Weights of a small GPT-style language model, trained from scratch on English Wikipedia: 26 layers.
Each number is 50 + 10 x the weight over its row's rms, rounded and kept within 0 to 99. Layers, rows and columns count from 0. The size before them is the row's rms in percent of the matrix's.

# up: layer 2 MLP up, 1024x256, rms 0.214, rows 75-127, columns 192-255
# down: layer 2 MLP down (transposed), 1024x256, rms 0.0535, rows 75-126, columns 192-255
up75 106:45 50 47 59 47 45 48 56 57 40 40 41 70 43 45 49 44 51 32 37 49 70 47 38 55 57 41 61 34 38 55 54 59 48 31 55 45 46 47 53 70 38 36 50 68 41 47 45 38 52 55 63 39 55 34 59 37 53 32 58 43 64 51 49
down75 103:37 63 46 50 64 40 46 55 42 60 39 34 70 44 50 44 61 58 49 52 45 53 36 68 43 53 52 50 46 38 64 41 47 61 52 47 40 70 60 45 54 50 69 53 40 42 55 47 42 36 51 61 60 52 48 47 61 59 41 58 53 66 52 51
up76 111:53 51 52 64 51 52 61 75 63 48 56 64 63 43 71 51 66 49 81 63 55 60 67 46 73 41 53 53 37 50 62 53 53 39 43 34 53 34 51 47 48 66 42 53 58 45 38 59 45 42 32 66 38 46 61 67 58 33 61 48 40 51 49 51
down76 106:43 56 55 61 63 59 51 38 56 43 63 42 53 48 42 30 56 66 73 65 46 63 54 43 49 46 47 58 60 46 45 33 49 47 57 26 62 35 50 42 62 48 51 47 61 39 41 50 50 36 57 61 34 41 50 41 52 45 56 43 53 61 52 59
up77 096:47 57 34 51 57 62 55 55 56 53 59 45 48 32 55 73 57 44 53 58 62 46 63 44 31 61 63 53 67 53 60 26 53 50 54 66 38 53 41 61 47 50 40 59 50 47 50 63 57 53 43 43 59 47 41 60 63 51 64 69 41 63 62 34
down77 099:36 57 38 47 49 66 38 39 62 53 54 39 51 50 60 34 48 34 49 46 52 44 72 66 46 47 43 60 52 40 39 52 37 50 61 49 35 55 61 61 53 48 55 63 59 63 72 44 66 44 41 49 62 50 52 64 45 47 47 66 71 65 59 55
up78 098:41 50 61 60 44 40 63 53 50 46 52 44 53 68 47 51 53 54 71 62 76 34 50 51 42 48 58 56 36 64 65 43 45 64 37 50 50 53 54 43 49 44 42 62 52 69 63 42 45 39 69 54 49 57 42 74 71 36 70 55 58 61 44 51
down78 096:59 52 39 28 49 50 69 42 60 41 51 36 42 48 38 40 54 65 47 52 60 48 71 44 37 43 54 55 37 52 46 60 47 51 62 34 56 48 53 54 40 69 59 55 56 53 55 45 38 52 49 56 67 62 32 46 56 42 58 47 42 51 45 46
up79 101:51 48 73 59 33 31 52 60 63 57 48 61 51 49 51 56 40 47 58 32 54 46 61 24 51 44 66 49 39 48 45 48 55 51 60 52 56 57 50 45 63 43 44 63 46 46 51 56 58 54 18 40 50 34 46 57 58 48 39 35 48 52 46 47
down79 101:44 48 40 58 33 55 48 54 63 55 57 66 59 53 48 47 46 58 45 58 44 46 32 50 53 69 59 51 44 59 55 52 58 44 45 39 55 48 54 49 61 49 52 68 55 41 64 48 46 39 39 46 44 37 67 66 53 48 42 45 69 50 40 48
up80 093:61 63 68 60 46 32 54 50 50 38 53 60 44 34 52 44 45 59 46 45 56 31 53 66 38 50 50 47 41 47 54 50 36 29 42 53 58 58 48 35 44 59 66 63 25 35 49 50 50 42 74 45 53 58 46 65 37 45 35 48 66 52 62 58
down80 096:52 41 62 50 44 43 58 35 45 48 61 26 54 53 43 18 53 62 57 38 67 46 49 49 35 43 46 82 43 44 61 40 52 40 54 63 31 52 47 52 52 51 55 47 48 67 75 37 42 65 53 42 71 63 39 47 51 44 62 57 45 46 73 47
up81 105:49 60 61 34 51 36 54 50 59 54 54 41 36 47 55 50 43 69 40 40 51 38 42 39 41 55 54 56 37 58 49 60 45 55 59 64 57 42 57 23 66 61 65 49 37 48 36 35 33 43 39 41 50 43 58 50 39 45 52 44 44 36 64 42
down81 105:54 49 45 44 43 36 54 45 52 48 45 48 56 40 51 49 61 34 38 52 63 55 51 57 51 38 62 41 49 53 46 67 50 61 53 47 57 60 46 44 57 53 50 27 39 37 49 41 57 56 23 43 47 55 55 61 51 49 59 65 50 23 46 57
up82 094:40 58 50 45 66 74 37 38 70 55 59 29 51 57 72 70 53 65 49 49 54 43 58 62 48 49 47 66 63 50 35 55 55 45 54 34 43 38 48 51 45 39 43 45 52 58 70 39 53 61 60 50 42 57 60 47 49 62 53 42 51 53 48 47
down82 095:55 41 65 59 43 47 45 51 52 47 48 62 46 46 52 48 30 47 56 43 56 31 50 64 26 63 50 55 55 50 46 53 63 57 41 45 60 43 32 66 47 44 48 43 45 64 73 50 41 56 45 72 43 62 44 40 64 42 58 54 55 49 56 28
up83 104:41 62 44 47 51 46 54 30 63 44 46 51 48 39 50 43 42 53 60 58 59 51 60 42 58 47 39 48 56 36 45 42 50 50 78 49 35 52 66 46 72 59 49 51 34 43 54 43 49 43 40 51 45 50 58 60 51 40 53 31 38 43 56 56
down83 104:37 55 48 18 42 50 53 41 28 51 54 34 25 45 51 62 48 41 37 50 57 59 73 47 57 53 40 53 45 65 48 45 52 58 64 65 46 56 45 42 61 44 50 40 60 31 62 52 62 38 54 41 41 34 38 50 57 58 69 45 76 43 57 47
up84 105:52 40 52 46 57 46 36 43 35 47 50 57 46 37 61 50 49 44 67 59 37 50 54 59 53 37 67 41 32 47 58 54 35 44 63 61 38 54 42 55 25 58 44 47 60 33 38 52 22 63 42 28 49 42 41 57 38 78 47 54 32 45 39 57
down84 100:47 39 46 73 60 66 43 36 49 65 44 57 42 62 45 71 41 60 46 45 45 63 52 43 54 58 35 56 67 45 31 54 51 45 61 55 54 69 36 42 73 42 31 50 47 51 46 52 54 40 29 58 46 56 53 53 34 48 57 42 69 46 40 54
up85 099:51 35 51 52 57 46 41 56 48 63 54 46 45 56 66 52 49 33 52 60 32 52 63 48 42 46 49 64 54 43 66 55 68 38 36 53 44 48 45 44 28 36 60 56 40 53 36 53 50 25 58 61 63 57 62 39 40 66 45 47 48 63 51 39
down85 103:47 45 57 42 50 33 56 39 52 54 45 38 57 37 35 43 69 58 52 48 48 38 54 47 46 43 60 59 51 45 52 25 47 46 33 41 63 48 37 53 29 50 62 68 43 73 61 51 55 58 56 53 43 51 51 34 46 48 64 53 42 40 49 59
up86 101:64 48 37 57 45 55 52 60 33 40 60 35 65 58 61 47 49 47 29 69 57 48 42 49 26 53 56 66 56 51 39 57 48 44 36 49 49 51 44 54 54 58 58 55 38 49 42 47 58 53 65 45 66 43 52 54 59 38 45 50 49 48 39 49
down86 101:49 51 57 43 51 40 56 56 54 34 36 60 46 49 59 54 50 61 67 58 56 37 44 70 55 44 65 30 50 57 48 45 71 41 57 65 46 43 52 61 44 57 51 57 53 44 53 52 44 42 45 48 43 35 38 69 40 41 54 42 56 56 41 45
up87 101:44 54 47 45 67 49 59 51 73 56 50 46 58 54 57 55 47 53 55 44 59 38 50 61 22 52 47 44 68 46 60 55 49 42 45 31 51 59 25 66 50 40 61 54 69 49 55 49 50 35 54 68 43 48 41 51 54 48 60 42 55 48 38 56
down87 094:51 47 48 61 46 30 51 47 55 65 70 43 40 44 40 54 47 45 48 36 45 35 33 41 46 58 57 56 48 57 41 30 48 54 46 36 63 46 39 54 40 45 45 57 43 43 56 49 58 53 54 53 52 45 40 55 45 52 73 60 34 46 37 49
up88 098:48 46 57 47 72 25 52 59 53 35 45 47 47 63 38 52 68 49 50 40 37 54 56 43 54 23 57 58 52 55 60 45 54 51 38 64 65 46 49 46 57 50 44 56 36 45 29 32 42 61 66 62 66 56 66 46 44 54 59 47 42 42 62 52
down88 095:56 43 36 56 67 39 46 45 52 35 45 54 37 44 43 57 50 62 53 59 49 55 58 39 52 24 45 40 46 39 65 30 39 59 69 36 54 41 63 46 55 63 29 55 50 36 53 31 41 52 42 59 51 58 64 61 53 61 43 50 49 39 49 62
up89 097:49 66 44 38 43 48 33 72 47 44 42 42 38 54 46 62 55 54 56 53 46 38 42 65 51 37 59 49 40 51 45 54 53 40 54 36 55 53 54 44 47 49 49 45 30 46 58 23 39 64 65 68 49 43 54 51 56 35 45 62 51 52 49 41
down89 097:57 51 63 43 45 45 47 48 36 52 75 40 63 38 28 32 31 53 26 48 49 47 57 36 44 58 48 48 62 52 32 42 50 57 53 54 56 52 53 44 66 49 56 56 42 64 50 46 50 48 61 62 46 23 46 26 61 43 48 47 52 47 18 41
up90 097:54 64 52 49 62 49 42 48 52 57 42 38 39 59 38 67 41 58 61 54 59 55 46 40 42 50 70 51 37 56 55 34 45 75 63 59 51 43 43 43 61 49 34 51 41 53 56 43 51 47 47 77 51 51 42 51 41 62 31 29 46 49 52 56
down90 098:31 41 37 38 50 63 38 56 38 41 48 41 51 51 50 34 61 52 62 76 33 56 58 43 49 54 56 54 56 70 51 64 44 38 54 46 59 29 48 56 51 51 30 54 46 44 52 50 50 45 66 44 44 52 48 41 48 59 48 54 37 39 48 45
up91 105:48 54 58 66 45 72 54 68 52 59 47 43 60 33 44 52 56 45 68 46 46 35 38 45 56 51 34 50 49 41 46 29 53 59 45 35 47 61 30 47 48 55 34 44 55 40 42 54 45 56 45 66 56 49 59 36 46 46 51 41 39 40 52 50
down91 104:50 49 50 51 78 60 45 47 52 45 54 44 46 24 45 53 56 49 58 41 44 37 48 40 56 62 44 63 72 48 48 26 46 62 42 46 64 48 52 37 64 67 56 48 59 59 42 48 57 58 28 37 47 51 52 34 47 52 43 46 58 38 48 59
up92 097:52 47 42 45 49 39 39 53 40 52 59 59 63 48 49 58 46 48 54 43 45 62 69 57 60 39 64 64 68 42 48 59 42 60 51 67 50 50 52 41 54 55 42 37 43 30 52 68 39 41 47 53 44 55 54 67 62 59 43 37 58 48 54 49
down92 094:48 49 43 48 53 64 39 28 49 57 55 61 41 52 49 51 45 41 51 57 42 50 55 59 53 49 51 34 44 44 53 39 41 47 50 40 70 43 45 50 43 51 40 47 48 40 57 62 63 59 62 54 45 39 38 61 35 53 48 61 59 39 62 51
up93 101:41 57 52 48 52 56 48 63 40 44 50 48 67 42 38 43 48 43 40 50 40 55 61 46 55 69 60 43 54 50 80 62 53 55 55 46 40 48 66 51 61 52 46 55 27 63 55 42 50 39 47 27 49 40 49 60 44 47 56 70 56 48 52 61
down93 097:41 57 45 44 51 44 45 49 55 49 28 41 28 54 46 36 50 39 37 58 63 52 33 47 50 55 67 35 62 53 55 51 67 68 49 34 51 49 51 54 70 48 40 56 36 54 63 53 57 46 45 36 51 47 50 42 36 42 50 54 58 61 56 65
up94 106:49 50 41 54 44 69 49 81 50 58 53 41 60 44 54 48 50 52 52 66 51 59 59 39 46 52 51 49 54 33 57 61 50 35 62 43 44 44 58 63 49 48 50 67 34 48 53 47 46 48 37 40 57 59 53 49 57 58 64 28 38 51 54 48
down94 103:56 61 56 45 41 77 48 50 44 42 59 69 37 61 72 38 50 54 45 49 43 34 59 41 44 44 41 43 45 53 51 56 50 37 39 55 52 59 61 41 64 58 43 55 50 52 46 40 50 49 48 45 36 68 46 36 61 39 54 32 58 43 47 57
up95 102:50 46 53 66 36 52 47 58 39 46 68 56 61 22 48 51 73 46 48 39 55 63 57 39 62 56 60 36 43 40 48 51 59 58 40 66 37 66 59 55 36 49 60 60 37 36 24 33 53 51 42 63 45 41 50 41 42 63 58 52 61 46 53 51
down95 101:51 51 65 55 44 60 46 55 57 49 60 50 60 51 54 49 58 71 49 65 48 52 53 41 38 39 68 38 57 26 61 55 53 38 58 51 35 49 33 45 48 31 48 48 52 57 37 47 47 53 46 64 45 53 61 42 71 39 61 63 42 43 61 49
up96 104:36 60 38 53 36 62 31 66 45 40 55 56 59 34 49 46 50 65 41 34 48 42 45 84 50 49 69 51 42 50 50 56 55 65 46 56 57 52 49 45 65 64 79 44 35 56 42 44 40 50 63 30 58 56 35 59 46 43 33 61 47 46 65 48
down96 104:47 64 55 43 58 51 43 51 51 61 38 61 79 51 47 65 39 60 41 34 55 37 64 53 54 51 59 56 58 35 54 41 25 47 45 69 74 57 60 87 49 58 51 26 62 46 55 52 49 63 38 45 44 66 39 70 54 50 42 34 49 54 64 47
up97 099:56 49 63 49 39 43 71 55 41 47 29 55 43 39 53 58 57 63 58 45 57 54 42 47 55 64 65 46 43 46 59 35 54 49 47 29 69 58 45 36 60 31 50 36 51 49 64 57 47 50 48 45 30 68 36 53 56 49 58 46 51 56 70 35
down97 104:47 46 47 46 59 40 50 46 50 39 57 73 32 45 43 24 44 52 24 52 46 27 54 46 53 45 45 50 52 50 51 43 53 60 52 51 62 38 60 52 46 45 46 51 35 60 35 45 52 28 34 47 55 58 45 61 56 58 33 51 47 51 50 56
up98 097:57 55 57 52 38 43 63 51 36 53 53 54 50 41 64 34 53 43 53 45 67 49 39 63 43 52 51 55 30 52 51 53 57 46 36 49 51 35 45 50 15 40 56 51 66 41 36 50 42 55 51 81 51 48 49 51 57 59 64 59 51 60 53 56
down98 100:47 49 58 59 50 48 53 40 37 45 55 44 51 49 44 43 50 57 69 45 53 58 57 19 35 28 66 47 50 37 51 36 73 46 47 54 41 32 40 54 50 57 44 57 78 33 58 48 59 47 63 50 52 69 26 41 46 44 55 55 56 58 55 61
up99 100:41 45 59 52 62 43 60 63 50 68 59 67 50 32 54 73 56 42 52 40 61 42 64 50 51 58 65 41 51 62 34 37 60 46 55 40 57 68 42 52 42 62 37 48 46 50 52 46 34 45 52 36 54 36 38 43 40 55 39 58 67 51 48 51
down99 103:41 60 49 53 31 47 49 67 47 41 56 39 40 42 47 34 44 56 57 51 60 51 32 44 52 49 65 18 56 50 44 34 52 45 43 64 30 58 55 43 55 49 50 57 43 52 51 63 26 42 52 41 42 39 53 48 40 39 45 51 30 64 53 28
up100 096:31 45 42 72 45 48 47 66 49 54 69 43 70 40 54 63 66 37 69 44 46 66 58 23 52 45 34 51 59 28 58 46 42 44 41 39 49 62 49 48 49 68 47 42 41 53 51 43 48 59 51 68 46 38 49 57 36 60 52 57 49 45 64 53
down100 101:44 45 50 63 61 56 39 65 52 52 51 39 65 61 38 50 31 38 47 33 44 59 64 31 55 55 30 50 76 64 47 44 24 56 57 41 61 53 35 33 43 46 54 38 39 48 63 72 54 46 46 55 45 47 41 56 35 45 50 62 64 40 50 45
up101 107:59 45 53 43 40 35 47 48 70 66 50 58 45 30 55 48 48 37 33 32 38 41 51 39 61 49 51 59 45 36 15 64 48 52 40 57 30 48 33 45 42 47 63 37 42 56 57 71 57 47 57 59 46 50 34 55 62 66 53 67 35 39 52 52
down101 098:56 50 44 70 46 50 48 47 61 61 62 69 39 54 77 47 49 60 48 43 42 44 50 44 62 47 46 24 37 41 27 40 42 58 42 44 37 33 43 51 48 48 39 34 43 54 57 59 62 42 51 57 62 42 42 40 38 66 43 70 33 47 54 47
up102 095:50 51 44 44 52 44 42 61 41 61 50 53 47 61 46 63 42 50 46 55 47 51 64 41 48 61 47 40 39 31 64 44 43 54 49 60 59 56 51 48 45 40 53 40 42 52 44 60 43 49 41 47 78 29 50 44 53 41 52 29 39 52 43 53
down102 097:36 40 28 56 57 34 60 50 58 69 51 46 67 55 63 46 49 49 35 48 46 46 34 45 61 58 48 39 58 41 58 52 32 58 43 39 52 54 45 41 66 55 44 22 68 54 59 40 28 57 63 53 31 49 50 56 42 45 51 42 46 52 52 46
up103 101:42 54 42 46 50 43 68 47 46 52 52 46 58 42 39 78 38 42 72 55 58 48 75 58 44 42 41 62 56 54 38 61 53 61 59 50 62 60 55 44 64 50 40 54 36 65 50 41 60 40 50 67 75 63 43 33 63 57 53 36 46 51 53 52
down103 098:61 55 51 40 39 49 46 57 52 54 60 47 51 46 70 51 54 48 51 61 61 50 52 49 61 66 57 57 62 58 36 41 45 74 33 48 44 57 38 53 36 54 45 43 56 55 49 59 46 52 44 49 52 58 49 64 58 56 61 44 50 49 39 58
up104 092:60 50 66 55 53 60 41 60 57 56 29 44 36 41 36 54 66 63 37 36 57 44 52 54 39 64 42 64 75 43 43 43 55 55 53 50 63 51 60 45 40 45 38 43 65 66 73 62 56 51 37 33 57 48 36 53 40 39 27 46 45 70 42 62
down104 096:58 43 59 50 73 50 41 35 52 48 34 42 53 52 60 48 47 49 45 32 51 55 39 49 47 68 56 60 58 47 41 45 49 52 60 36 68 51 67 56 47 59 66 72 55 37 53 61 41 50 63 44 56 39 49 56 26 31 35 33 42 61 60 72
up105 099:56 61 46 28 47 62 46 44 52 46 35 43 70 60 56 60 53 60 63 47 46 29 51 53 48 37 52 39 44 74 57 60 61 41 45 37 49 46 30 67 44 47 52 54 58 40 42 44 47 62 42 41 60 73 47 53 48 52 28 46 50 56 60 45
down105 097:50 49 45 41 47 55 38 43 57 48 46 55 45 50 58 66 39 60 46 49 54 55 79 52 61 63 31 60 58 46 61 64 53 64 40 43 55 52 43 47 52 44 45 33 57 42 55 44 55 65 41 46 47 57 59 52 57 32 44 55 43 46 48 45
up106 096:39 47 41 56 48 52 40 46 64 59 45 47 37 52 52 62 42 39 57 40 73 27 55 40 47 49 46 64 49 55 39 38 35 65 44 44 46 52 52 37 38 34 64 41 54 30 61 43 30 40 57 43 58 44 46 63 61 55 62 47 45 42 55 54
down106 097:60 54 60 47 45 42 50 53 60 59 44 31 65 40 39 31 52 31 54 58 56 41 47 68 41 55 45 56 60 48 39 51 50 51 30 49 26 49 54 55 53 37 63 54 40 47 57 48 46 51 55 43 59 37 47 43 50 64 40 31 65 44 56 60
up107 097:56 65 72 58 55 46 38 56 47 57 43 48 64 56 52 48 43 26 57 39 29 59 53 38 51 57 57 47 36 56 66 58 48 54 51 59 68 61 37 50 64 45 53 47 60 45 54 48 52 54 60 42 58 62 33 57 42 57 36 41 38 52 50 56
down107 101:51 73 58 76 57 37 43 37 74 46 57 50 70 56 42 50 45 38 60 35 57 50 61 62 58 52 51 57 48 44 31 42 42 54 48 47 57 39 53 50 50 49 50 45 58 60 23 54 53 56 46 53 49 45 68 45 56 45 35 34 87 54 54 70
up108 096:46 64 50 42 43 48 60 71 54 44 51 58 58 58 61 57 64 28 40 48 50 46 50 55 52 57 50 64 62 52 64 47 51 51 64 70 36 50 53 38 50 51 45 61 50 63 54 54 28 60 47 48 46 66 50 67 50 55 63 56 47 50 47 57
down108 095:50 51 16 58 56 64 53 53 49 53 57 58 60 66 55 41 52 45 48 50 42 44 77 45 47 64 47 45 53 64 56 48 40 46 61 46 50 39 31 59 56 80 47 65 53 29 57 41 41 55 68 36 49 41 43 56 48 45 69 55 52 58 58 40
up109 104:51 46 46 51 68 50 52 47 54 52 30 31 68 49 50 58 50 49 54 47 61 51 65 35 50 41 54 55 50 45 48 57 61 58 53 59 40 47 51 48 44 54 55 41 54 44 44 23 58 57 42 50 65 42 57 69 44 54 56 63 32 49 76 46
down109 099:56 41 40 44 65 43 47 37 38 46 40 34 44 51 45 37 66 44 37 56 57 55 50 35 70 69 65 50 46 55 56 61 39 49 64 60 46 52 61 50 48 55 56 28 42 41 50 44 42 21 47 51 39 41 20 55 46 45 50 61 56 47 54 45
up110 100:66 66 46 42 39 45 49 51 44 49 50 57 38 47 57 42 66 38 56 55 50 61 58 36 47 43 33 39 42 49 43 33 39 46 42 55 40 40 57 58 55 48 60 58 56 49 48 54 57 49 43 66 73 37 30 47 57 40 46 39 33 54 58 59
down110 098:28 44 42 50 51 61 51 58 68 64 60 61 41 33 60 38 67 55 39 37 61 53 57 36 59 49 44 62 36 74 37 35 26 58 46 53 48 45 44 39 50 45 53 46 58 33 34 72 59 57 50 49 54 42 54 52 56 46 55 48 59 57 44 45
up111 104:58 53 36 42 47 30 62 40 56 58 50 38 64 49 53 46 69 32 65 47 56 45 52 42 45 33 62 69 59 48 49 44 50 59 62 42 53 58 40 38 38 51 59 48 39 57 43 49 68 51 48 66 28 52 56 26 46 63 43 32 62 44 57 50
down111 104:52 68 50 62 51 49 43 46 54 47 42 41 77 53 47 67 42 47 56 54 68 45 49 52 45 52 45 44 29 57 63 56 82 39 69 54 51 51 40 26 37 54 49 31 57 55 38 67 59 55 36 74 31 54 33 43 57 53 54 43 65 52 61 55
up112 102:46 45 62 52 57 54 57 45 36 57 64 39 46 46 58 42 40 48 55 63 38 54 63 55 50 64 48 53 85 57 54 43 52 56 62 59 63 55 43 52 65 41 43 69 53 51 61 49 53 48 46 62 41 57 57 80 36 42 35 55 62 49 59 45
down112 107:44 58 65 52 59 71 73 36 57 49 43 40 39 52 45 51 52 44 54 54 43 38 49 43 34 46 45 60 55 42 73 34 52 46 54 78 52 59 46 64 41 39 55 66 48 74 52 43 53 45 55 59 56 63 62 63 40 57 60 58 63 61 39 51
up113 098:62 55 51 55 58 64 37 64 57 68 57 72 37 66 53 62 57 44 52 52 56 48 44 71 39 41 66 47 55 43 60 59 60 29 58 55 27 36 41 49 61 42 50 44 45 57 48 47 64 56 53 46 58 56 49 47 42 34 42 45 52 51 54 37
down113 101:47 37 45 54 60 45 58 44 51 71 46 51 61 57 51 50 59 53 51 58 43 62 75 47 33 36 55 30 38 45 32 44 38 46 28 55 31 38 45 57 47 62 49 66 52 35 51 52 52 51 56 51 47 64 56 61 43 65 44 65 49 40 46 57
up114 104:52 65 52 54 61 17 33 60 40 65 51 47 44 36 49 51 44 49 58 39 39 61 57 74 41 50 49 50 50 57 52 46 60 41 45 53 51 39 56 42 62 41 49 47 47 51 66 53 48 65 59 30 53 41 67 42 48 57 52 34 57 63 49 58
down114 103:43 35 71 51 56 40 51 54 41 49 53 45 44 50 40 55 34 51 69 71 41 77 61 43 57 43 54 68 41 51 57 45 58 55 38 40 54 46 61 55 50 59 49 50 44 63 51 35 51 54 47 58 61 46 38 69 43 36 33 53 53 45 44 64
up115 099:31 68 33 59 55 46 57 59 40 41 71 43 49 54 48 64 60 44 51 41 48 50 42 38 61 52 38 49 46 64 52 55 38 55 43 58 35 58 28 60 47 53 38 55 55 60 40 40 41 51 46 42 53 56 55 61 50 63 55 57 48 36 47 60
down115 100:51 44 39 54 78 55 43 67 54 40 61 55 43 27 55 62 52 53 58 49 68 59 50 41 58 33 41 67 41 72 58 51 29 57 56 45 43 43 60 67 50 53 35 48 49 60 49 47 47 42 49 66 49 55 64 61 36 61 40 52 54 39 54 57
up116 104:40 51 53 48 50 55 38 55 36 32 54 44 53 60 44 41 47 40 61 31 42 58 59 50 51 32 58 54 48 41 60 28 37 66 44 39 56 52 55 43 61 63 54 70 39 64 53 31 30 52 35 53 47 49 50 48 50 59 51 39 33 57 69 45
down116 102:53 41 51 52 52 60 67 42 59 58 52 43 41 40 54 42 47 49 47 61 44 52 61 54 53 42 59 75 59 34 35 55 52 38 43 34 47 45 53 55 63 51 49 37 58 45 52 55 55 71 75 59 61 44 55 56 30 59 44 57 74 48 45 56
up117 099:41 68 36 43 35 59 41 48 48 41 57 38 70 52 39 42 56 40 78 54 60 45 56 43 45 43 52 37 41 36 59 66 49 39 58 61 56 44 49 59 39 53 52 45 38 42 49 51 50 32 57 35 55 49 46 56 37 62 47 62 48 50 44 45
down117 104:65 55 39 33 48 50 43 39 47 58 55 63 50 49 39 68 38 38 54 45 49 54 27 74 49 61 63 27 37 64 54 47 47 40 36 51 42 57 58 63 33 46 62 53 30 46 44 35 55 49 63 63 56 49 44 42 56 66 45 38 53 46 61 49
up118 103:53 35 55 59 43 47 40 52 58 53 42 37 51 60 45 48 49 42 62 55 52 53 39 67 71 46 37 40 39 55 48 36 44 61 37 51 41 42 46 55 54 57 70 42 26 62 60 66 45 73 36 60 60 40 46 57 57 46 57 47 41 54 41 64
down118 109:57 40 29 50 57 44 45 47 45 56 42 39 45 51 49 56 41 43 56 53 62 58 41 46 48 54 49 41 47 60 58 46 43 55 41 57 53 54 40 35 45 62 53 41 41 58 44 60 45 59 43 71 60 39 39 55 42 54 52 66 41 43 52 44
up119 091:67 49 61 58 53 56 39 36 43 43 55 32 51 56 69 62 44 60 47 48 25 43 33 28 58 49 56 67 54 44 59 63 52 53 42 46 55 33 49 50 44 63 54 65 52 55 53 42 37 60 62 75 58 37 40 49 61 59 60 52 60 43 46 42
down119 094:72 56 54 40 52 64 51 55 56 37 41 58 58 50 54 40 63 33 78 43 53 57 56 45 65 30 61 38 58 56 42 59 57 38 49 57 49 54 38 42 50 30 39 70 56 35 28 65 52 33 53 52 50 57 46 64 45 50 38 69 39 53 46 55
up120 100:76 39 52 52 41 43 49 51 57 59 51 45 40 37 57 63 53 58 48 48 49 43 43 52 40 46 44 50 51 52 55 58 33 49 41 37 44 38 58 61 52 36 62 55 46 55 37 45 54 48 52 35 39 52 50 44 69 54 56 24 38 51 50 58
down120 101:45 57 43 31 38 65 47 59 52 58 46 42 50 66 53 54 59 39 55 54 57 45 63 45 55 45 46 66 42 59 57 53 34 37 49 60 59 41 46 49 64 56 57 61 38 59 41 35 48 09 49 63 44 60 44 40 53 40 35 44 48 57 22 43
up121 100:45 56 57 53 51 48 51 55 48 45 55 48 44 52 52 56 43 62 48 40 43 44 59 50 48 45 50 58 62 57 45 67 52 49 64 35 45 64 49 44 55 37 49 64 60 54 48 54 48 29 59 40 54 63 55 50 53 59 58 63 44 51 40 38
down121 104:44 41 52 52 51 56 55 49 51 55 32 33 52 42 48 46 47 55 62 43 39 50 56 40 60 44 56 31 60 51 51 57 65 54 73 49 37 53 45 44 48 48 55 51 61 58 59 49 53 46 59 65 39 61 57 48 56 63 53 62 44 39 52 52
up122 105:42 49 34 54 52 61 33 41 57 52 48 51 49 52 52 63 53 40 60 44 41 58 63 54 54 47 63 42 56 53 56 50 46 44 59 59 42 55 48 41 56 44 59 27 45 21 62 55 61 55 50 58 48 50 70 60 50 52 53 57 53 49 32 47
down122 104:58 42 40 52 32 51 42 43 46 36 49 61 39 56 30 42 50 45 50 50 68 52 74 43 50 45 60 47 52 60 60 49 39 35 62 46 52 48 48 44 56 76 49 49 50 31 52 48 29 39 62 64 55 45 53 55 59 32 44 47 42 50 33 60
up123 092:82 37 52 54 55 65 46 73 46 59 39 56 62 67 53 53 53 50 52 35 50 49 55 41 61 33 39 35 44 40 47 58 49 39 53 70 54 57 49 54 39 63 44 40 47 50 54 45 46 60 53 61 45 53 68 35 45 62 54 51 40 46 52 48
down123 100:52 48 47 47 43 47 32 49 45 47 36 56 51 52 35 43 48 65 41 45 53 54 56 63 43 60 46 66 58 51 56 67 45 43 43 47 35 69 52 33 46 77 53 52 60 53 42 46 51 50 54 51 53 54 62 45 55 57 44 60 39 44 58 36
up124 112:60 53 46 52 48 52 46 61 59 70 33 58 43 55 39 61 70 49 44 52 43 37 43 56 54 47 29 43 60 50 36 45 56 43 37 36 55 45 56 39 49 54 64 41 58 43 53 52 45 35 48 47 43 64 33 33 45 67 51 55 51 30 63 51
down124 112:49 29 42 38 52 49 56 52 43 38 50 41 62 45 54 34 58 41 59 61 47 49 52 45 35 52 68 54 52 55 46 49 39 61 54 49 43 56 59 65 52 37 50 37 31 41 50 42 49 35 57 66 39 46 60 44 74 43 60 51 36 53 67 40
up125 091:53 58 54 61 61 34 64 52 59 33 37 50 44 42 57 55 65 51 50 60 57 55 45 41 46 45 61 39 38 56 36 52 58 37 54 33 54 36 46 42 48 40 52 48 74 28 40 45 63 36 48 50 55 46 44 40 56 46 51 27 46 58 48 58
down125 098:40 60 66 60 48 34 48 65 55 42 46 59 29 52 68 50 47 39 51 47 52 60 62 40 56 61 66 57 45 67 47 38 64 61 64 45 56 47 53 48 48 48 65 52 54 43 46 51 56 13 40 51 62 35 52 53 51 44 46 46 55 55 51 57
up126 105:39 55 75 47 54 53 33 53 43 53 54 50 48 43 50 36 52 33 30 43 43 37 55 54 68 55 53 47 65 54 47 57 49 43 47 54 54 45 54 47 40 54 51 40 51 50 64 45 48 58 49 48 45 42 37 61 40 67 50 68 30 56 61 65
down126 100:57 66 31 56 67 59 50 39 56 58 31 69 46 56 49 33 34 37 35 51 45 53 52 53 46 48 36 49 52 57 24 53 48 63 48 43 43 63 54 51 48 59 35 57 72 55 43 49 61 58 59 42 54 54 50 36 37 59 49 52 47 58 48 35
up127 096:57 45 59 50 61 40 61 42 48 40 34 41 57 52 52 45 32 66 49 52 61 49 46 34 59 44 59 51 49 57 50 52 51 57 56 61 39 28 65 51 40 62 50 49 51 58 70 49 44 36 55 64 42 65 41 54 65 69 61 44 57 47 36 37